{
  "num_hidden_layers": 22,
  "hidden_size": 160,
  "num_attention_heads": 2,
  "num_key_value_heads": 2,
  "head_dim": 64,
  "intermediate_size": 640,
  "vocab_size": 2048,
  "hidden_act": "silu",
  "norm": "rmsnorm",
  "norm_place": "pre",
  "norm_eps": 1e-05,
  "positions": "rope",
  "rope_theta": 17000.0,
  "rope_fraction": 1.0,
  "qk_norm": false,
  "attn_scale": 0.125,
  "bias": "none",
  "tie_word_embeddings": false,
  "parallel_block": false,
  "init": "uniform",
  "init_std_qkv": 0.029,
  "init_std_o": 0.0,
  "init_std_up": 0.029,
  "init_std_down": 0.0,
  "optimizer": "soap_variant",
  "learning_rate": 0.00424,
  "beta1": 0.95,
  "beta2": 0.95,
  "weight_decay": 0.032,
  "lr_head": 0.00765,
  "warmup_steps": 200,
  "schedule": "wsd",
  "decay_fraction": 0.632,
  "decay_shape": "linear",
  "final_lr_fraction": 0.05,
  "batch_tokens": [32768, 65536, 98304],
  "max_seq_len": 512,
  "doc_mask": true,
  "train_tokens": 361600000,
  "max_steps": 5616,
  "dataset": "wikipedia_en"
}
Each number is 128 + 24 x the weight over its row's rms, rounded and kept within 0 to 255. Layers, rows and columns count from 0. Numbers have three digits each. The size before them is the row's rms in percent of the matrix's.

# layer 13 MLP down, 160x640, rms 0.222, rows 0-159, columns 544-575
097:109093139102095101120169133150152145153119131125183170132134130125091112134120130129119169108163
106:137108131106148129106068139114119148096111138143114117143161129142110144153071155132145128164142
097:163114139138164158136113124130136122129139146104153108127100104067135103135164097105094137170166
105:138120137089144145104155122109151183109095141098124123091150179109153143112130135127096130135153
100:135149132115148141129096121116132148100072131129152154162120121133137150117135157118137147073141
108:119145099137133158152106130156110107113098122106090177132148137140130131097133150142157114107130
094:132151109191126129139159123114145120147105117142111167095129122094122119115159115093101123113166
092:093112128198114106161094162127102134108117111124148135112137104072123108136152147070155119127124
099:123104118108142101145106120091132112124104134135164171094125155104091090128112162108127126068127
105:131105170101065115145165102159133102148143152100142074125096131125126096134160118129118105156143
100:095054128147105141131117139111116124147139140112173131153120096182128138169122114157121119124134
091:092139141140114119136158114119141115092128130117122147092135065167148103146123135129111150123151
105:129118109086126118133082124147168103135108119131161100145163153134148122113167135142149146116154
097:107128153166167103166100096164108092163149131137126112158109115111126153162118143172089120165106
093:152099093122087104079142104130119071105151156155131132113073168130112127137110134145116149096154
095:125116102169089111154166150112123158096133186109131105143085104127148180145115162091083120145097
105:119149123118165116149119150126111100202140161141116146172123131120168144113137106134131147152118
098:124128111155116128135089110153125082121151154161123116131123100128144125133111142108147151140107
102:106122144117115176170102102153129147101153147124159113073147136145124128102181136149095132123106
094:130114141127151130151128131146125161141168146083121151093118129131102118133114110132126157090139
099:146115112091135112100155141157129158138092110168101129073121161121130107133141116143104143165131
100:092117149123115099115144129114056135106162125144154112107131166177134173141148118147071125156099
090:122107137103163130136084164091096095106117097118107109139157138109075106125096126157086103142144
102:180124140142144129073151139117126097138118125137105113113155131136119146135119109122122136154112
096:114119130156118138150156148148110116112139166094108096115086108141147148143130096111085112139102
098:120089153117142148127152159106137112149154103132128110138119135141134150155166142122115148107086
109:152109111139143160130138141086183110098101127122131121140149096135100132157124118121160159145095
092:108141131105171142105125163111115137160112131141118157141116106082128114143129136167156118135113
102:117151123103120129091103135150115160132138127154140176100136153135127100161133100128136109138129
098:107092118096133101125094124124129151144137115130120132104110113158124137144125139107123119089103
101:150130143104115085107154146116115159116117113154103124176152151075124106094148094153160165137105
103:097151149097153120113160106173147081152117104128112115148144163141106114132125126106073153150124
105:111166144157077122162149089125095108114139130126145122123115129121110093126161144100143132180068
101:142172117102127137152137113150151176137130096152153144097112117154104108101076163127141097120163
099:165101144142077124138171151130105131115145147139143136086120125151150150132126116121114139160110
097:132128099142136090142110121122159128114105146132094142152149170108121113128144089122147153079156
099:115084153154143070098124120124154174133129118121135059141137120119147143122145129149125148139135
103:142136150096169124116117154140120147173113101148174117136143136138124107113165109136072107147140
098:149133169109118083147107139106116102115148170122108102121110117104117115101113111121118148137130
100:139172111096121072136134073167131120145151124133112156097144084114114105133102110144162094078123
096:157084077149114164101154149148102088110090148141147100110105119120129127115092123125122143118127
104:171065190107076117142110120082112142144134157152134163141132128151152147145114129150122155136126
098:158143135132147105093165119127123115115119119158096088153157158105107098116137126127105122123153
105:160090167098144147099096110135132146127092145133139134109129157164120167118130098167106132125129
101:137143144088142145153117160096175121090139110112099116125130141102134158110148132140116139135185
100:118151117129139129097149097137129132122153154121117153157173130116106132137165179135166170172153
101:128157090181119128132168127106142149088112164119121080151129114150130186137128168152114117100160
104:099114144127146129114141101106123133106112140137138175104117106141147127122155121117142100064105
098:152123149135125152133127136143118132164141121122088135175148119148093137124103203126114134108098
095:135109080089146141167128127092086138082143144140156146117136184130150123157129076128094106119099
098:135101087126169134135129156103145140096121099100157191152122119133132097101119104137148140119130
104:123106110108116144141111150109080177121149105139137111140141153123145145140189124100120083130126
096:119133152158113125121137126117111130143136118121144101135122151107149127125166080176154145145094
162:124073132130125143125126081137130135121121129143115134121137091153130128132101148127141135103150
104:128093161103118112114136118113180144125142103124171122087159124121121084109099140148147123134132
092:130107113139119116129094088072085139082104130150172108133129138164124139084110144117121110166165
107:082151157132152064116125145111121178156109118132153089134139089142146101149126135120117174135095
100:145177112176114130147085133130106109114145152112132141161073106142132121161110106099105100103174
099:151123108100116131101179117134157177083113145135106116129133130130133100119093193115115146118127
100:082116129106104160112170161147144108160105127163121100148105159098106144147124145171116148135140
093:107147166092096095116127089117138124100135137159137099130150098135137148122106155157110061107109
103:147089151112139156145128148126117123117098149113131128125141128105129134133140117107155122087094
097:122155108111164165126138166128118089150103150115161116136197130166118093114170105110112143135144
104:123141163134120092138125117131127121163140122170107123138141123178155158132133142169130122118147
101:168122168135175110137146133110144105174116124122172126119127122121139130115106135127115149120131
095:139161114121090118133113135170109182119124104110128170100111137097119129112128152155126168145146
096:143157105151100165108072150079172125100143146139124101135103120091134149106113077119113118131135
099:082108138158130082135174155112127124107111137125116133092155116114110121132155141121125122074143
095:108138089173104153110182166072109169118140124119121108096137115136109147144075113129187144103122
097:162113148144164126147099111156144120146176141169099142118099098119132122161103067107108132108149
096:109123185110128145157070106100174090126129082110123097145100104109107103083134161103136141152123
102:133162105139169109120097102127158163124129149137128164085204154104156131127157121135120129136125
101:123099114121157135178156111138146176178140146140129112145119160117114120109088152143127163114097
099:087143117131166099154156111092155163156174174123144110125147115115086133121135109139111120111093
098:174141149135187129118109136101128156100105104175133094150091092148117141141121085179125087131118
101:137110104125169116153153156118149134114144115141108074149129110124080119108132144153107110127116
103:111165102105133129139073159120103118123144133177127130123159146133083119166098163108115166069128
091:118135148142176126133159177188117145128128110143109131143133113081085126129129141133120118132153
096:100140108184122120126124136131146116169131127135117126136076135158112140143153132152119153074112
103:111093149160120098186123128106145090128122130119112116112146114134168149128147118096135152128127
102:123136080149078086136161105185136152139116113145112149100173147125094127084144141123087114125134
098:143142070135162131110132130136166141113126111105165155099155103111092108171139148164149132112126
100:145152162105108142114143137139132172115165100131165147092141126132086097113130115120121159142101
104:120141144152129158138116130119118137137130101055142143117156122110119160125081165101128162116136
102:116121112130154196138103151093122107120186150120153135104078135136137109136097162136065122120139
098:128082125133142117125118168137111084084108151096119140095141165142150182165115069147098145127163
099:160135123111139119125129157142140051159148068156163094106153089138106134091126163089156121166116
097:127147115118100112152113160115097144142134119172129144097116113121091085122127107113120119092162
100:087089199126142105137106118100105128138110079106113153122143110148147137137094131132114078115144
099:162123158118129080088086111104133154146114140093130132165128144114121144132088092101168112135174
105:102103090139136133126187120103180145124112134103066141135129144167127109116082125140135132108111
098:097160107125148079161088127098158125163119181116164105135123104129130148130122118137131114123090
096:127132146149122125171115084207166182100182135142121169132091130104107160160106165142122140125112
107:130121120159147159135119156135150128148155115098149087111061115121110099112133180157174116087131
093:142105151108107166153128166156150130148121171152112150185151158101141149145107130141126084120130
099:137119101108125173085154131128107158119118153120142131138115080147140135076155122120146138156149
100:123123096144115133156128128142188088103137138116137136126138107148144121148131148114119089125109
101:103146088159123095130125120121103115134089125152148163095140110147130087101110137135156114163098
102:119145098119123138187135154131074135139175111132106139146146098093133137137111140144126128137083
100:139166119110152125109138145079084140134125099159093145121161110121114106106110114146126132159092
099:106168059133107140167129092145154084100146139140161101124156122145139119097115105110152147164144
099:129103140079142129094124142139142118115070143175128115110118111113065143113165111164095136111112
104:125150141109116139171079093171102122143129147127129088154160131116134120163123125114152077142145
095:078135108097127139051151107111096170138151148119100144110154126122125149126116084154090134145101
100:135148142127113134138152129162136154129121137107113102136142129131149150149129101138090134109107
099:139115132134056131091100112146135154144137131174132135144130143112142136135142101149102129107088
098:146094152112146091110137144123118129144124146132168139108092080073177132123120119104136151128118
092:095149131133120110119148110113119117123074121159143167134143113145119121143107079111112095090144
103:143138142104123133135111107128147136136081061120111175101173115109139139102130142116111102141129
100:140134097101166090104132107139128128150125112074135130134095128139105096139141101121107098076118
100:090125142108128089151104149117134132126125097132123178117139107101133111103077124145135113089155
099:131115153143102098134097118154145130146115118140122169078106141169153129114086113145105068103144
098:126175103131105118135134145113129139103124134147098140126140101115120143124131102100112112122063
101:160110140109158152119103122116093159111107134137114092147107129121122126169101127130133097102098
094:130110131157106161139134135140142143133142134153145110122125095161158128130160124145122105160145
100:128140107140075163138136117133082145140159174157102126198097125124106142132067121127120173141146
101:084167148124156115123118112195151106087154154150120137124159147117153085121147134122091173122098
100:124118125104176105150117119160138113117066151141129102094109130126118134135088151129108178123155
101:109142120166094137125161152178075151132147110104142094156129136146150098126170168129095095167147
100:164142124140117119147140114126144129155112137132113122157161149130100122154128155142133158150103
096:135147141124104105092187081135136162117169133093139115128139092165169133130131111109088150119137
097:122140148135175144133107126120147138158082136107148090142141157114133173141144119123113162126115
104:144127098151124124135111092146148152142090127130145108129121121154137111130114128090123154124167
097:143135157105155178140104192110103152089152110104152136151124136139178166135142153142140119130139
097:161104133169133140129073151091124130115158137116093166122133090114107074111129160093130131100148
092:157146124096105131118143160163144162120130104131159054132113124117101103092155119133072154132122
099:162147095065165090127104127111096106125146152164130140153124127137124117153083117118088121120115
102:089118156138122152106098109132106180109146137137112086104130143131154135119123112129174123138136
099:109096097131165084153127129129136099150134161104149155158133140092142129146148137122143138122159
104:107147144097103140133112105097160116143147125139129102159110140124103098132181185156135150132148
100:145135122086115122117133129130092135127084086158138131125119103105112148108156148117113141119151
097:151138139104138157095120101099110114083101152114098157115148067147136126121102135123160125097115
096:171165117109113120076143164086112098154100146106126130108111101129149148105071156124149111179115
103:140094187154104119138201123136091131074130081109124163102162140143151172116118154115088163111146
118:151141156132135153105144109091128117149106138148096089154117074146158135115150130170144137113125
098:123142105146159115118149081125108116087137112068116153085126123163153164091142154174171111136127
097:087076120156114154123145137104146082119134128102128125112133175113143143152109144107103095105159
106:147148143116152118164108146132168157121163128141123148144142111130114164151170105106120108120143
107:069142103162136151104150120117084161082104126127116116136104124120127108133117125112183115112112
103:122187154121086117137163140119162098150135129116132177166134149147166094137096119135156109089150
096:118110141122090121134100106084160137142114109090134131168081134134122122131088092140152125133164
101:155127122129149080094127101131156148139146142125164126124103138106125109115136106162117133115110
099:135097076124080113128115100088110147159146114126114135093148140109103152148108139105111097124135
090:160131121116114148143141151158104105112134114153129118123118140109091085109146110142123146132159
099:143097173132168108129132100124115096136179126132159152108143131137108102121109151137112088113166
094:142122104093129106159148093093095137122141121077120107065194077113095122101118130135158157167116
100:109129141122123126129136158157106122116178153108111095123086134150137144141182152169079134118110
098:072115158135120202084120177130153117136114123117147124096150099140108135126169121158178150083145
095:132146106143110074161126149126152119126155127158085167142165126119098117127145110164119142182101
097:062097110109099147126144109150083095129158121152152140096095156102121169166098127106152138130136
100:148112166092128111129121099135164159142130122097127123089131117175127130127131156077157166143174
098:125114125112122137140107110144143148142134126077087115092115132121150119127138139107135135082120
102:110134133097116155114100123141125136158089154102094139143126108171173121121167120138166132127153
099:126150153154163129147136106133117180119125121120154125096141114133131088124105151116085098148149
101:111132089123108117127127104158117130128132135131115101130108115123113125118159183135138112167092
099:146127154084085147163187138110133092081141118138113157096104145114097123139130144137145127137150
102:107168144118093100095144112112106112080119145128144121166063132142065080108089126142114100097134
097:135074082117126106109098077118124171098159116166095136164125121127121103112121124157113151154121
099:108162122115147132113131132152105135154110110178117179111155108102128112117129079152128115137112
096:117123127099139126118101117120091158181126164133137085140106125113089106155082112141143128135096